From a checkpoint of a small transformer trained on Wikipedia: 8 layers, 4 heads of 64 (1 for keys and values).
Each number is 500 + 40 x the weight over its row's rms, rounded and kept within 0 to 999. Layers, rows and columns count from 0. Numbers have three digits each. The size before them is the row's rms in percent of the matrix's.

# gate: layer 5 MLP gate, 512x224, rms 0.103, rows 321-341, columns 0-223
# up: layer 5 MLP up, 512x224, rms 0.0974, rows 321-341, columns 0-223
# down: layer 5 MLP down (transposed), 512x224, rms 0.0922, rows 321-340, columns 0-223
gate321 097:514514530515451440526550565439480496567469511467489435532544549488467528443491448499516442475615489508517497491509525488438523440513516436518610538512506557501535538476463596494531525492522525422515501482474503446566451463546515544509534440552513547444434533489591537521500423517544486457490447577453507521449537549451536427481474464543484491445488510471444557454473449587480521530503447481580561494530484524516485478514505456458534535545486484468523482469450523543498488456516550579519490476520524491537530399487464531518488552549511477494500466523408454448521511488416501551504479527484489527509533551516474573510540509471484517436506477509517468504421562505464558453519
up321 104:546552437453470542540469541566536409442558502507436511519527487453423578537444518495524477504500496459468515469488499481528488561506502543476549482500489515503535434423563519525446494473541578506491521540472580503513443523527458479515459471450502490487528427439476584552488494499565485485520569438493511503523496515495519501531510527447443538502460525512445450528486488487465504476472464498519583452529479533496502481460513494403528542449469476575585463522501503518526444486496484594507580471536425516552501583507448552513551516526418437467482548474516593466534471561473574457526524479544486402500444487548490524435504471501455526488491532560522524504500418499482497511470
down321 102:523460450518517507536568538538521522473523500418441457546498556517493490516530463468517524524551469372532512588568524465465508416492541436459517477493496471564468436525553514520540513529530484478552561513535554460541478549504482448514439529504499471511513470439536398541528532474478482467495493493453472443530577463552512532451590460495435486485480545500521478495516493431586469491497461521467493479545460540514460441554564424507501498498484448513432491429528561455491548455574473533475458523559620479456538518522491505544494524531501494487520513580484586497480514507522503533517537510510483471508511646500492516522507460503507523537478459429542533532456492493486460532507
gate322 099:459437537501521461503511467476449429452448454535429503585513467504437552476507476509535450447465473499522450525445600504472466484524478552448456468522460437436549488542489518574434557505457452533475512483540535474435531461477501486468504520558475498472471571506540494448509486466544542501455415575463505496497524440496438576552467530515521531494504501524503499499471491542451525509524570541453495488465518547458446489509546496486553459422520454492536469530498498461509509489565458500530529519560427500466505430454495542504496612577483473569497478424474458517497465530505523513486425493504476492541486515476501543516465396466451453530407469526438492530492496437553425497565
up322 103:475489541530510516475526501564582507508514587495576438532432579415492531458503444419473524504511489573505485503464478449570544482539527505536557468521497540490427496506455558493484477502458500498447429443431489506554480579460537441493443507469525497494444484475556500534437524520523474449529560466476447476544553505416507416540506467503487509530502496495507450489539481459507450514560450454556462437447536532445559497535504504532513537476509561483507508474470480551469458492548592541479458424496497519499453509579497518529486486447518539403521515531546533505601498539470456473494488520506550483496496489489440455455563519509517543507506573536631521483457513491484476529482
down322 103:507497558472574502484528539448430524500503482483517514481467533471544505471501546511464476464504462469518503406408423552476513541540532554463419476508508439503530539532513516437464552505487491454523464494544522465465600565466518427486505497531506519461554579559520481491489523454475499516332536486502529536436536516427571543470548452479513508494553535537477489449475457504507506567574511475484474524445516534485492486426497515544533550505506511521454513403479514498464415440518540464500436464460517561510572518425477495469472475536387512439515478496529498473475463488473522481518480541436557548490507575526465494478516509510508476473555483531511562584554505483508500475487
gate323 098:520508460498517472576492502432465497539477421483537475508456591535489565439466423495498503509525521484506530538431517536475436522492550408515512524450554525514505556517540507546547511515488454494510481492529492555511548539518495505446502604505507464475500499507494576419521470492391509523500503464498467572445526454520497466577511506444512485463528589515506552534412493513471616484509494545437490519526537500506563500554542436533548494520494486555476510505522476454487448519541488456547481539435525493504445458452472542484505520503503509551433479495424413475530507477494521501419521513482517448502447529505559586530466461499508451512450530512450585519520511495482420456609
up323 101:494564497514503531514536501513481546560438514497513484514451510514581522468475509491492537504503527589472535546539498592529425572513526533523521497486574497493496468510530475491488501498477429568502419477427515537616521488485488481510563426512508467540543489418490577452430494503496497438529558514502397505509567516514527458502497494573464510474445536562500632485507502496535522501536423541492443562408461528540499496512504469561557540488436500510489516450534509497454462443509518425491474509505447511512481527512501500546475432527474447489418498553449569533500486434460499517424513528416452528450481507491509480452525552518517569539529532523491512492569535511439499520517
down323 098:508598539483480498514461476536545509520479537436584501551482472487522517549483441464534587501494509493485471496490544499510466449452521539434497472569488504512498511446542489554508503483481454482510477450486563554503469518496464525500493578488496565563533559506559460530525455493508590540493529570541545508461547552555553523530524469454490478510476489500513557453456562561524562439513523528502559566460462522497483640472500577488433488472514487466489478547530474505483447523430583504522425524524524494504508535465515538567517469538471424435505519487513512485468457436434460550544477492421495504584496372544486479490483485525489506492594467503441445465535485483487449477496
gate324 107:571568500521543523509577537474484457508459492463536565491595462526531533404470478476507490567494510512559544456470511520479546500519575442494574557491483551552519504564456526500463491487439502489495488471499483466472408478429466466431448500540471557530442483478512487442537503495539481493440490399492487525448489465517508424506491491498413527501449458457402564501492449521445593476487498450490556534488484521518507523547471443468468480579507462495476473468574493501541540515483488494467565513511495595497530496517431562455503485560460506503527431463428533474462494496524487562487495487524547507478550580506410519538498534506484504491513527523457495429453508501391487518471
up324 100:468472491501545481411429443474538465548472509601471442490478505407389463576521539511453544504485477489506428419566539394544486467503533525512478506502441508486510536481498554578516515555481464494444560498575464536554517557501602484502474493516487524510511490485529481497507511496448525512495507570475445543539491553522501529524469423528541493535529458563540499537446530513529444515587466480485538530433564481538443439568466524536455518494547516459502547567464469492448537501493491530531452480463528492577495463533439453558474485469534455537503503514492470490545532505403530458513450529487465498500471456446521502447529456443522517468537470511504486499435491496529494415465
down324 103:528459439504562451497480454496512486493438410477468534491509446489517444477535514478452516450522499496490529448539432516528521497509467512454521486432476483506474523532505549466434463501498422522478481541502455460549510509485488459438488474552503444512487526444424449522462505456479461465563475481454442482556452514489499437582477517507486499486575465451553477472513520541437508487500450466496500508508587467437433369526478498483480491525517468570466525501535446527548515499484523449508507472397427537510509494490520497565530421450501552533521520485534501529446510528507465472471480541534456562549494619482414485465454538486529550457587481430388472465544454550463487495524
gate325 094:532474486498491614429461505477522531510500448514475519504463509455500557483558520607450485497493511547488511535497511564524529520506467505505508604443464412516514505506512577576567449467486468525502532515477467474479536489442441455552571521523434507497453480515507494479495443493559459502554485444512529516456548496489544535486523568476408555478482488504469503498466462518471447494570503515483451594499569575532463466562553528544451512480502483486544540536450557564502474474544491515555423472495469452527538533449450529523569475527511445507541519405522478415487454536454489528505462501535494502501490481498547511449522543498515529442461439545486472474421529486418580574493
up325 098:517483535460440572492527576518483569508490504503425448458496503553485500531558455527530467488505469479510468508576520528564554454502471430539480583437507449449564482515559517547510459527511453557473508477504452543403549434445369549578473466552462506548540451472449462489482481529564485474508469477504557467445482529486509510523500538510482469458489479511508434496531431468518471529531530474494429510499522545534420546487524482493526501486513484413481476488459507563534477402456510558489406482555522551584579476448543512539507530531503532550539513472463471426497541532530501482495462488551483457483523552485581506486507520457490436533506462483454522452473497559485501532454
down325 099:514476484395539444537484490513572474527479407484464450566523565540529476476483440495520486550553445384532422542453527482470552486433500510516515515521544530530436455526505486494522552480513533489445552483550470523483478508494565546507509434511576480467500468515497539514458504569511492447481490518461425549548531540541450501514514485439505468437532487460470473433532454547558479501487506457541486471570549501500473444480501542512525429477494468500464518528477504478478526516476540522553529513525515477478565499531491392505487542520472512496559504503491486497508475440490505480471443449487481487555497263466468437514450490512502525498539535531518545510493502551514476477463
gate326 096:473509509484492524484479528493508581495573413474560502465512518524423560500534547598501479556477485563436464422516498454515581471501488502483507477512459527533449489444516496492517503474453475552498480564470490499506460439516497519490473537534501447456505506500465536473425516444559476502534542501515480559503495548468442584495457521581573545510457481539437511502521549569495490497493487508520517569467478547458511461609558458492523528472503550542439608503459447571482505496520454492513426532479583437486467552499469530571433491484513523476545481541482529454608472423496527536509533423508502534469490518450492491456445495500508516467519487480504464400436522470430489536473
up326 096:523532410499538522510541515494472535492506495474527484508499475473515481378541535491415409543521508489497480475463556524539463514465537479500563465437515531471501482471566458532465522419492516478476475534425488531478489475495453524430485454515468516498580477500581502452464501478519434480555458473501479508503505513594432489509514503468505560484489512500451482500485497494504492500547457419480518440499500464503480480571516507485503465533466518524457475541500391434456497535540469538513515475535525582411492480518506395471535421527493557523485458513494463541466504465598482493476469477531548427557486486490509481507420561480548513543563425512439518508499503362418478459562
down326 098:482519467463418509460498540450504527496498491553518505483523458450517448524449491504471448531527430514518482504472534524455456443541475477472517483501530530468502494522484541449503517550522501479512509493455566473518524493473541460391467500470464510543509525566496444501532520506479489508513469479523523497485483453508518418425510588600473519476592457490447522508445525428544575498479517451584450527502479525527543420495475424451580452531464443610455507549531486523529515495446490578448470501483466488461501487520471445497474446556514460543492486448444514508490478476438496422490519547475412512467524519435533483470556458421611522504469504494485521574563480567415500545478
gate327 096:500545425525548523553534505508534459603483444496460465569570481496563479564508441522554530548457455507498500493493512518559451460557503504502483511533540489499549530452509475496520526525484513461499489516594507505524430454535533504505532530464479523450557474434507553488548538481520482515518461539574530508476545478489472512502494522526514392517549466500451538525523518431432494534505515544500446562420541559464444487537521442472535559573479509542506541514518484516479469473480555602552440420565472488469437451477458553539485546490513517569451539560551570468531520526538492508498540518528512562478510527510432486501557572422418480538515578519444470476539522471510543466444
up327 098:460523401449495522470521437523546570516535442460445574520506531498490495486568558461474555543457418546515578462600517478521519486525517421565514554503479485512532522467476469501469515470469534466505508556544508417555475510507468494498519479536436542444537510482458496462477526513512472497546406441451516421536479486543483482392470506474585529496493506493487543562537472506541475511418564516540478470569491566483490540526507500421500497480473529532503513474551468502462495434480476399512463468487442497447495535462449534419519505491496494491509464463456493505546586477578500514489504440520399532431449503457430438523504493503445518515461539519475476471448476530499509503533
down327 098:510471495442519583518518506460538543493439535516472503514481550498456494537531533456477634511430458451512504491512617554494562510521526425563502536480560433464532526504540439481516510451465517533470449464446508480485522505508509498508526461459497414476493548552530545442532551431576561457521458504510541443604449462502494476510524534463578516512508500539555547497499447485532501500514622503485489454502483494529521525480487470596501463572525539497544416516479541501455552517506509512548456469500554499487499490484504461477487513525515576497540442531543518488510536534587458434526565466458476503462462431548548501556510537508482555561439512558463520473543480506463450494510
gate328 091:537466593543470491528463479476525495479446482454479569484472506467476550499504504598495510484511499534546486503456511512480575521497514521464413557417447511482534464542436533498461453549542533524540584533586478438484384499505536505541482496544504463501455517469590574557526492420455491521501428494474588487514485568458511523508502514541468505524460527543482524512530512524522415506553467432491444556399550549510437439508552469418525503535488454503607485496479491472512510453486466463522573454493472531546465551508506528491493529533474499450505501516508485450509461521531473562487486549510443552491506518511500547422584537521471508467534452468460484553472506435515448494480
up328 092:512484478488591522470522423519471468608538466509511490524529514508457522495499528570486559496464469497464516536522524454469480411492513586565544462497498458494549502425543474555467480452503432484517428494469512506506542447475507500472489484445428562478483480473454451460505561505490558461466577466529497576523460447486588502514535501500512468508510452500510496490449572489509563526477550543467574532549493514500495491547482534495429508425508518518522482493463536554503475534549492545478453487492510515538519560502509496493450497493567543528449501513427546503551548456437533473531513416474621400496498488416471500432430475486510493508456486524503492427472429597506568547501
down328 096:525515472483487540495498529524464493505465466536498545444492460499409581518478491497536515578484452540480595573510470498522522533534483446544501525486502501539552553529510527549532492469471499431472469524535442499512456478516524479514531493442448476536460479516439470476532486523501580472454550464534509518519526513575449531456454440522524463522521551557539465528512450497453499576509566497558563603524485516558482514508558443434553515506573557515496477494523449503510549558472507516475540463526499520576521446550464528533471466471565456503476494574485524440529470450525528446555486524463510502443447674508552571568478485488461467438529527445497475484496516427523449521483
gate329 102:475520473503566491438507472411503487555512504542470496487562515487520522513472501534470433550495513487537459543527484538521474570547506509481446560488385486553486509557471514656509415497468517522549442481536510474511526548459477440488479489503507478515469583481497527522446493399523484410488406463488532494532461404487562567492484516463554520462510497503556538474512543474499500464548529501517483460447557466403451472553507453499512531452482458477567486490503543569453515501497523527434461504519432471488539543532477506488516452546493542489559481440550571432500515548501492595441523556488508550503488497507531543481534537480500460519533436479518520499423517510423503518500
up329 095:543502442558454513569562513444519537521535472519528414489518500485529501480515514487485515517538537505484536561468502550494513505506484476575483507514459498522476558361523499475440439539470418508436445546454541537554525468495465559442510487523462598528570462499539498458484465502547459513428481459547572526475519490477470447501481508471538494569546467510456479466515490520504513585457457498537584572540420540534506501503514509576484528468495549518478480493494470499540453443491558508519549533514537530548480491480447367589461530546505453500482546478453463548538476529490562450544523504529424515494502511492508529514477509554522460494566477460544444497534495435510463455593
down329 094:497545549484559589511548556499539494484397533462521515523523518466492544515472553524439535543479519506541503560573551477462508439461576546494528487452495527510520499512504493618450457495503494447512505489470479434549603527555486485451485538537563527463524506451440543487469490471456502539546520423489440522482553441448498546516486481479497511539450473482461507461460530515496520434561489481483468534503526528468502431402517499541521542418515525539523472429528512498477528458518558598521509453436502462499487432457532495511491541458513520521529576465448544584488503513520523467553584485506510463502581589525589471512423504486508484531515544575464475540496497450494509492508
gate330 096:485507467517425535503449422495460570501524528441479479523437517503522471553496484534525502484521475519545529515488548520501510426513507535485519539512472533457507505408488477476558554496524477506532491539513472525535500480556495460493550490558473470507534501525501533501538460481528461572476494578489507495530456558493541480443442518551528576556389553492471475508502503477531490540515558498533499503459506479516471522458571561474534510456482472548557401488444500490457613500560447467476514575494545519470548513640546526509434451436437487549450477516431515501467400453500426502441485459535485496523439497572466469464524434475487498527484467504554577545514536496555490472573
up330 103:541576517514496514612518528486469466505471469500442532533465571529481442473478468563561543512477587472438478532496462489499459573508524546521480450496457514478483550475525505516525478462490447449472495458470449584500471449577547501497434546515523535588512503517531553472568458508488553510411508533438470477498502454470505466464530459523572431494394576556494471515512491427485527526464538442458509567487423553477496495426471574530536512478500448540502453472554506518502455583507503513520549488486519446454482510605467423470500500494540490420552518487429525454492519543475470488530490524454555539469549497470520507468529486480522460468501463516505527547546423541520499446473
down330 101:502469537490482534472507477523523574477483470556467478557525488434530514423521427457505479609537481431498487480475530470531472439452473487476504543469470483449556493421547443434586580527470519547450431504496585502505569566548499471536525477568527489500447526501458492421503470501555434551495440498511516480531576450508461537445454465539555526562464532531453497502530461473450517442446531465522480441517517543472501486491518489434443467484492504464453523474476493407503522412529501434487490567562537472546514497422486556463500473515429497531475524466549494458528474424529468508478473451444495503452504579566524460464521537471464501492564494506510498561536524540527501461466
gate331 105:454527483494596465501489517550537431624447496521498480511508503507446490545459472495500507460455548492603520523480543475473536502548532503510543456524564489523475491465570510476501474538419516551495467473487476478506444544472466483446463538506478528527493526457540568435508468541522452418499507523468466479528493532440546515468576485589484514549503487536541524542454477503477466475492523448494576543486513546506466469494485504531541520484503481585526468459518445570572511426539536448532483512480491548485527494534423520474422524504465514485524463478503495412469482447557516642472481523514524480633535570518490533556552508494557490496464559517494528567508520533441480449457
up331 107:530529505464492533538509499511462491522490488512498588486474569420502468477519486526501558457533442510476471476459461515430520562463482465439451515490507479468542517398412568532485497437485439513589463514477529562467540515548542525646532478511588532485455548523493520483476426490487508530518464498467509473499482498479497506491492474544485568449481520466532503433535502494439461503543489428567457538511501474468565450466499476602483473523519525452526587479489538452503521538520512575444487548440510442462557511503471517551480463475538523510456503469527441459511552517488486548525555495579512526443543507492493419576532417493425446555480480473431466458531531525503530525514
down331 107:516481486464520498543452497530464389551494545474463525436505504446554509491455545462505513520517532588503517493440457483554500572497526523416530520524488518463506544451479458481474493490507440536473459466433527522474461414476533522455505522574513531431465469568495520505522537575545518550481435579507516503539562494442507516496445526546466479581493466490508534429515487512466504454558457474472458500550433432478503467483581521495502572569531518427488413475551463486498565569535558487497553511474419447499493507498491510511435478470483475506498470492493464509529453483555487475504544447474458448530519652519450539502525454468482509490467462501528464477582547438512476516552
gate332 094:550476418527534495446436454504462459533448493555451473502518504436471531520469509526543481535482463469491492449498507519565464468560455510517443547529486443529511498553542465509519505497446444523490504546439439512541465475519438576447579445490428478468502454490474468439501502487571473500489509497441590479511438445544550494418484456508482515568504527515534619539539541430531500500524548582535492547495470536553522477481528515471494542474521505457480461496569513550523504528507439502495456415487473468588523595550497568451546467512443421529480471476511479447466430548529500456506438478541518496509512502475487580498496477456525481502459486419568468567504517472513520549547
up332 096:523495469562571491563471444474501594452454454483530519481568395439496556503506486530469554514489555451530515544545513500567469476519476483551503507503515520493475500427507516431440498485509531542534523530540473471515467531493549562507459524463463514495566450498551561546471513542576541545485479528508479565546521531558519451513486410488526482452557447497537470519571536466437525492544536532520532492552433609565482496498407487500529470490485497560457537526506514479509454472421567525499457490485588495509545517517474466526558468519487526562501398492501452490478429522471542452495412539494599516568556465525472491486542514534487476479554563500534487493504498529531504440473
down332 099:582528484503539497557591540492425539530494453503460521458527560551471452486577527504444472494505495387548553468466483555492463487529464471573523523471457491526504525529546533473462499522443480489535559549555519508462498522548487415504505530459432505505477495506493648499485484546446464508489519504518461515419570518538525415589505453471513455485479527415510489493468517543557482419447523537519502607495498500478510488494494541583475521529568535519469537507550477513521499449493475475450494479430532515481450547435502490542513490463484544539512513523469521477586533555452446432543544499451544480546568458473503481513480526594503488493491536545509562505505501521536501490453
gate333 093:497486547541502462437531521440438516468486503514460490511531466409548444464486505507473489494546430521456505506572526407522520499446496558550643490506439483511528477521487482506562494521448435547531482572445503536546549525483510526500524492552489485552462441466458470541535449498482545483440545455507494452502547614488453499466447561518470557524511510523474535429483461572510544468473497525435574486501568466491504491480551473474487534548509591521527514548524491512471468464509519445482574461528496528524542420478563509494530465458559493505535475547507398515523529493498551513501535472449465485460477500496507520420453551450480523565569465507463541504450511549473401499519
up333 094:451430525454497446522529485516459484506485529568566471549452500461527549492489461474549455411470462488482499444516485504544502536469466458442611512510436458502479483476494445481487507490537449411531557527518471465515494564486592476478506442545460517490587481477438479450499509478535480530451497524459540475540521507477554521497547524497586492542492505529514483473481511489527462478497479488523517541516512535432499533508479536552495506389515499534469451507510464484481486459441482489538480476531478534586590514545511503437498578468457440553456513453485486622505443516427472440500494491582495454502442483529419499458456449478437433502478493443543474491440458486576570522563
down333 096:504552510503501547452544447521489519558498626548534492513538531527538508454527517496571529547489491497449511586498500562504444556460500427523526476493491452452542494527519564512497560431504545511563578534451471464432393483517501563428457487493515499540446607506469458576490548485468510520526500482516453474532535452495496448464525544494547489466437487471572505516491491501379481510499429525495478476471436488481464504501452475467550479500480519522500502490537530539512571516514500468564430539505493449440450528492523570499550499529562478486474483438527549499493469468455454551433562492534501514502490441449490482381496503498512510490464497503607438522472481493497437477546
gate334 102:513494485432566479495514493540520454509538493457517556480477522497519512528471552493488527572545580497538479498514533463516522559531537491459411570474498496538587470480458603570506448486435489541542465554519483494469531550532507439520465561528466469467500500448455575558557588521504508543482476459470505476430532553526516521485523496519449506484486540494512509529510430532503468484498455437431534493522492576567449481483569539461534446510587520543556500462552539493553464506482482537561517549582377530497522505490480499548483430499506467471537509432441511439501408467479542547502465474496524472550489511491488450523515514471549468508551479587467434521449455522487573470541
up334 103:530543502454538498461494486468501405454566463486510438512553512490570478514464513488526533480597524495538483516458467450477544456530512495547508506467484469450523497498477457599489466458523541506460446540535462463477431428501526427492480503480574465543471599442510522585516507526472436533514521470476473520478466560511411499503464410448543493560450575486467473445517471514501535472488520500432532500521462500550452546530427493476502517525517516524475514454492501483476464553601552515482503578535458531458535494523559504505494528520513528448537495502439464473491477526541510496466513452454554473526491531444489447501524450491554469444453508500499433422564427563468539508636
down334 104:465465452443540481439466534564498476517583485534545477497501519518491505536508519503530516529541545474473472471524503504400536580503525533556527424514493536459576445481516527476484516486530524506512507507495535465462429468432510458522444527519471486498465395514481520490536435643558524479492503534486553484534461479456511478427584504592457508522471474542500455524557407497532500478502463492465500491500443487546536514549476438480592503468539506453543475494577540490481468497565466530500402520498536464465484549467520542539499500448487486517485446480385589467465504513461521582509544530516507502471474387491465496464523480506470477501440510499583459492490462490522496515432
gate335 098:472441495479478517497552554440420471511498483423505520455460441466513605428607498498573543503483479426492468513521551475484515535478426407536521497478496473538501528531478515422483500506417479523558468555495553523556515520541528526466534505518595572440489488503474417524495541502487516451500474481509456437544514408502532476469432441513497537533505471533459473490568499502441498521529486423496526427492505550517439447495558492427566493496458492542540428461466542547463541531460531480463419513523465488548485470510463539473509506512497554447515494542503502541547460552465469473509508550483525462500504527499582507539538511509547514488414511525519505451514577417497477566508
up335 093:437444541520418467476517472469459466406543524478523425500393498424492503471540533524553460471495450419459458484446447434563545545441475449570501492469416474461495475510570491485527522468447486485487508493542459499551434464555537521505556493584532461462403506494484459485568462412452512525469503464520483521479559502512489547505505500463568555513473505526459445453482576493499533502522534519483497584456474438510523492482466448451539498531487505497554462527519521580557493478414483482533494556501483534451476564541442480499467528483442552504527489493498507481461542424468439470495539558425430508494482545473549477518509564471504500513442542514525499509469564496495544496516
down335 093:484521553407556503527511552525484459512513536519506479456482511446416481454473526496502593457488510462501477562435548496499499511458492503500499520522500489412491475505439454524461483499445513519522542473493447494505445523510439537457587525463447515541541407633521508516459557512521479528490482523544440569497453501535456471573560508520460512599466538449506460496492519412554441564447477531580513476477525615505485389534481506512512460526415514508512531570505501456500459479518527454512566524510517492421449512554469530454487469488504461493535473500544502516510535461500449492426599495517521516514474455518495499527505427451519469464478504460441480480493505482568468479467
gate336 105:541497544501465509519475539557518581498481501480511464541463489493519495494469480539484460534546454606520503450458520469549504457527510567505510507496456500534490461527514574496519498486513512539436476534592462516493512539552396508500558553526456502497493510516528520473563499480536446474460512473493551479488491451563515485469409517467462648552569569534441472453469556440530443484479457535499431473522574537459496499551523539500506496530518519514527484461484486532503476567537418554535563452523570479476572496584506448557504437502477438524511508515562477531484476445490480512468509451547422541457475552486429528449511460473466504579473468493549512454584489519507484501582
up336 100:492454476478484482493526505543508525484569528504414488511535552512487530498525479506544517485511439550508490501503509490500446502568491514533543486532512478500426471469511501427528516448570549471503479483459514450413516515528565563506461528507502512454538509569511560544519584478471500420515608556517511455477543478556462555518502547525549413473557506505482462540590518571419457465468483480514479507573518564433425518502472531482483476508406509475520467421493569521446488491474508528498486485461569469483534458536541529483483576510550536475509405557495455533480482539451542500522523516521499526502579533615479499478488431579535445436509543540498506487487486459529417476454
down336 100:501562471501502546413561460550503561500445439522497537469536486493495504507519529508515483472523442477472532448520492501502504437547537467538524470491421437511443579446551506461432556450478574519510497507597513473509502475501468495447492569389526565541469504578549502537532497487497437542500551487487444458439478502524534482510454535530509444499513492416561475609562497476488485493505467475452527564533460479494544465470518515506453489560451554440478561544485524444494493527473546490396425532465542451485453435509550457473498522459484484555463494513451492477509539502542486505573446449446558519580510473552500449509478489534428473523569495526474504453512481453523549468518
gate337 101:504535494471506490484514441488468476517465502459490466516564525427512567393495571517502506516467571528583507556469540517475471501468557507522526509425436495493497507551509519432461505453532457580469488484499458448529516454446529507449550491432555461521513499536623485500534514512485440492468494563469484579507544491552500498498505533577462517527477464490449550606474519559398484486454525514465568532497502517568423450544487493527410511497554460502486509471478525533400540489549502475537531478513556572490504483512475552462473486542490578561533471423473524535504426501544512545482498513521516520563535574487478491461474465423514518468543493531503481445515487454530540540441
up337 097:520443486491446484516497406516496453480613520515476489507500482525525480582412412511563480534552586475526498543479544548553544405452489462514510509514451482463561495535479467513539478585524374465478448513465545484493579515473529511572539514521423476464472540484448503424529564454515524515586533465456507536537496501604488541566485522513549512495447511523473500527488519495516540561463465508524486564471489451492508468524416446495511517509471498482551496502477533414472438503488487466458500552593494550489539503545533488544461453514460522424491504526503488487497453525468451523541537547560522443515571528518521508546484455514476495498492549432506512504482549565513523451497
down337 096:502495480483436458546541516501562506477425462440435515485478495497499530422484466536526523462541511511486539496562555492515547451562499498465475529472506541470505447490540555420540508500395560516486479583523538521474575486521539527488476507468462417519513445537501547500500493497473503507503561543551492511504503528550469559508513533515530440488496533547476478475414490587524559508496462452484503479510559511457593505513531433484485463496499497525462565579611557478546506436469447509475519580531507498509492548545534521479556442432529525463481515581481439491488480404511514427449541510500526511477585572543489577478503527578506522442482457533490543561512536471532573522493
gate338 096:538466515482555533478492475452526513419496512449533549481504484545459476437496418554438425515454564528454509453475551475494459511525515496504518474536455520558547480444420583483452439446523500477491470499543530458497473496508422519442559560504512492579492511438447521493589486526490584508559433477483478500498527550496508519506469547534492473559505458548549525572558579522581466479453420553492545523526493467503526473498578533514448562508505536573500474534500505536541487502492482503453501482542501555566492532551505495563449426477495464546477431547545530472479519528553509528465473469507448569499475469563521438543534608457490499456472484554493552486507439507489444491535
up338 095:470510578570442489541493462567441520472540483536477422528490502499464492529528572420512515498478501513459583515556440575473488481521496501509502523547505545487499552535485553505525477531497530494480472507525482473551484562569510465501485442498459510448526476556528539521522471379507501431471500517490446511522506509435504514450485443548409533456423583483480482508458408566547443516535535412482513524446559545539446529536522506474523477473536473489497526445481472558500493509514517463530511424486485415444520556467492472527550526546516464445458541445521490482504405484479477461511469519515431480519570496489525509457539404568548522547515500562503485536569513498469543557426
down338 094:453510495480501501496548519511500509523440589567511457522557499488568505528540511558420566521506482523457553575427524501533504531426529509500466451437473547521485418529508477484521528543471488523506556544466424518547453490544460493509532484466540513460475470531542509516490548502476518487459511493536469494494534507455522498439467559510512492437484545491475500496473461410494495519555532450549521523514520463519518461583541470488558400535487440487513560422526513550497469504523497436465549517506426472458499524462524558475495518557450510478520503500531440414528457467446610493491490397512500501511530671488513501389459527499488495508493535540464531483560550547455509494478
gate339 093:496523509484551494492476526430467464488508432487429474463511463490456555508457432521532552470510494527515469532511561501503504483549516491517488466480488462506515543558418505518471469444487496535552543493519440422511446467505521503499582499426532399473551494509478516469550489482502497518510490541456493454435504499471404422485425409478474569506533490470504555466494503492495531495526564564423476492499491478445432526482582545536518555497445488465531545428463483488481529439536537492515506436509592486467553459520529591480478565524534497510481564414514475557468478527455588457477485503456518478563467481562471488537545515538463482513519524538565513556571457487521477595578
up339 095:493541452507512509494584473515540522485469477427462498466473516443483501395516502491551509513505497462517473500494487477553476565550525482561525406503444466520587529470468566481447494454514497465449549519521557510497411492454556545503524611471464517579523572458561509465525550566510551416513467433476468527469460498521493563536532478492458430475572522503506505536546472546490503471574491515460519497464494508544523492597485459518481505530541524492469431461511443443578510442508537511571519478570520460509416485505557489521542538472502522547490484494514550474531517503500510535397430466489539422548516507463408506584443512502514506493574536499516511497494538519483530516537
down339 096:465463511464470463440540529469457532561537522505454459489501567481490497505585454526508481437503460540429485488524477488415483457424486589507529557566607539486545523501472538547617450489494509515541524485476537477489503478510435489514526437557523477531509564509486511486549467523459479472519470494442498477484478471434548451485455424566416449497552515492482536464503576519492516459546531478501415535495504512502499497511595482469561448510506486467505520528499486474508547493548488451477465505437535484438551530469433608477519541485468478526510584509466542496506552419456473484513494533510559485557441384487467493531516531524512538572461502511519457455542449461442480510522
gate340 093:440511485503481509483552535505552516477461470472499516495549545457465584481506507515548455457520521498502538409523467521431511612483535525520497497530502450462552474523567494523504520461551436586538554596530463452557397494502490543438499464433515457583441596472530529482522504557532529495508491515471435506521542550564457525523528514516531456591536435554520532518543497518488413519506493504453480551506538507453497509496500570512549586450532476508488564513562555477545469519472443464511476514498484494519462568541517572506505506488534427513514484474502483445512577515523518508540483511502530507456485492539426541501539562445504417497450578524541480466576468497502558454506
up340 100:466468506568538491496472523593503486450513487461467501500507434505472514498494454528465521514500520508557530483551478479560503453479455495546512516468486446475532528435503539530526479443445470480447507500518496510518484514535505479549566482503645462492452519484489495602543465440463580559460488467493561448484513512460520514622482471524491454456478411504537497509514543587561487542555491436487464509449514470547541526487483468470498568422492448513483535513475535490492469469522550477542498579522493464591472512498524498443478520517497449413461536500539524463440493484569601537462467455496503546481487515507477516549494484434455590571464506498487492526454526610488522420472
down340 101:487574545460541478485454486507527467507502513516502486532488499538491433471468514530489545499511408512503472493474461497502584484490450519526414542474519498517539444585492477478495480522482520533524518498545458490510484445468540504538463503514459574502477450450467492464417506467453560517486497492479506502517481470429475494450521514482558571518558435524477571518459532459461442502480478457455497529487563539543428520443467446528524511540496460553568468566481495485480493530474419538551556481525507465526581512449507440550459556440540497414601521427503489598543552479451424462531499450471489467491455367524527462457494452548449456456537448532525523517521559447507468533467
gate341 088:453511440575500490449508492499524502441485480519479577499488536468512492449491540532445468545482510498538532419510507465550549544459508478569525466464422458495433541473522411521463505470529506508505535484570537459583534449517510425519505513463467465459469563587477464453557535483490501486489472463446525522489516528485500594473545498517559440520495486506505548501407509539418466498525436420578524473440534517492516527490516549516476449533491431555425441482451504445540518490529491574488454472409536566524437520565457510475483451534552518507492464466502524485458454525555441485487473496467490464550482522491514470485481516471556413511461531421494496435459440486492425551548
up341 097:544473503444513479457535503502486483496525531521460422421421447538517483485488574503523439514522468548523456574451488533465508521498537454438541496515440495454530453515488492488532513537531532472514531526474490584461482568440475501542548535476564486467530514452490502493528562468437535502528547511533547455545574466460486474535469586523525471498486508518608484531451522576569460500543513506529439519502492460492563499430541557553512510386484503421514521496459561402496445521527510539525460475473406537516446549491526538453541559511544432538496482442533535430514548514512529541476432511498448439494487494588507530536411427504517506472490473495465496517469519488524542480462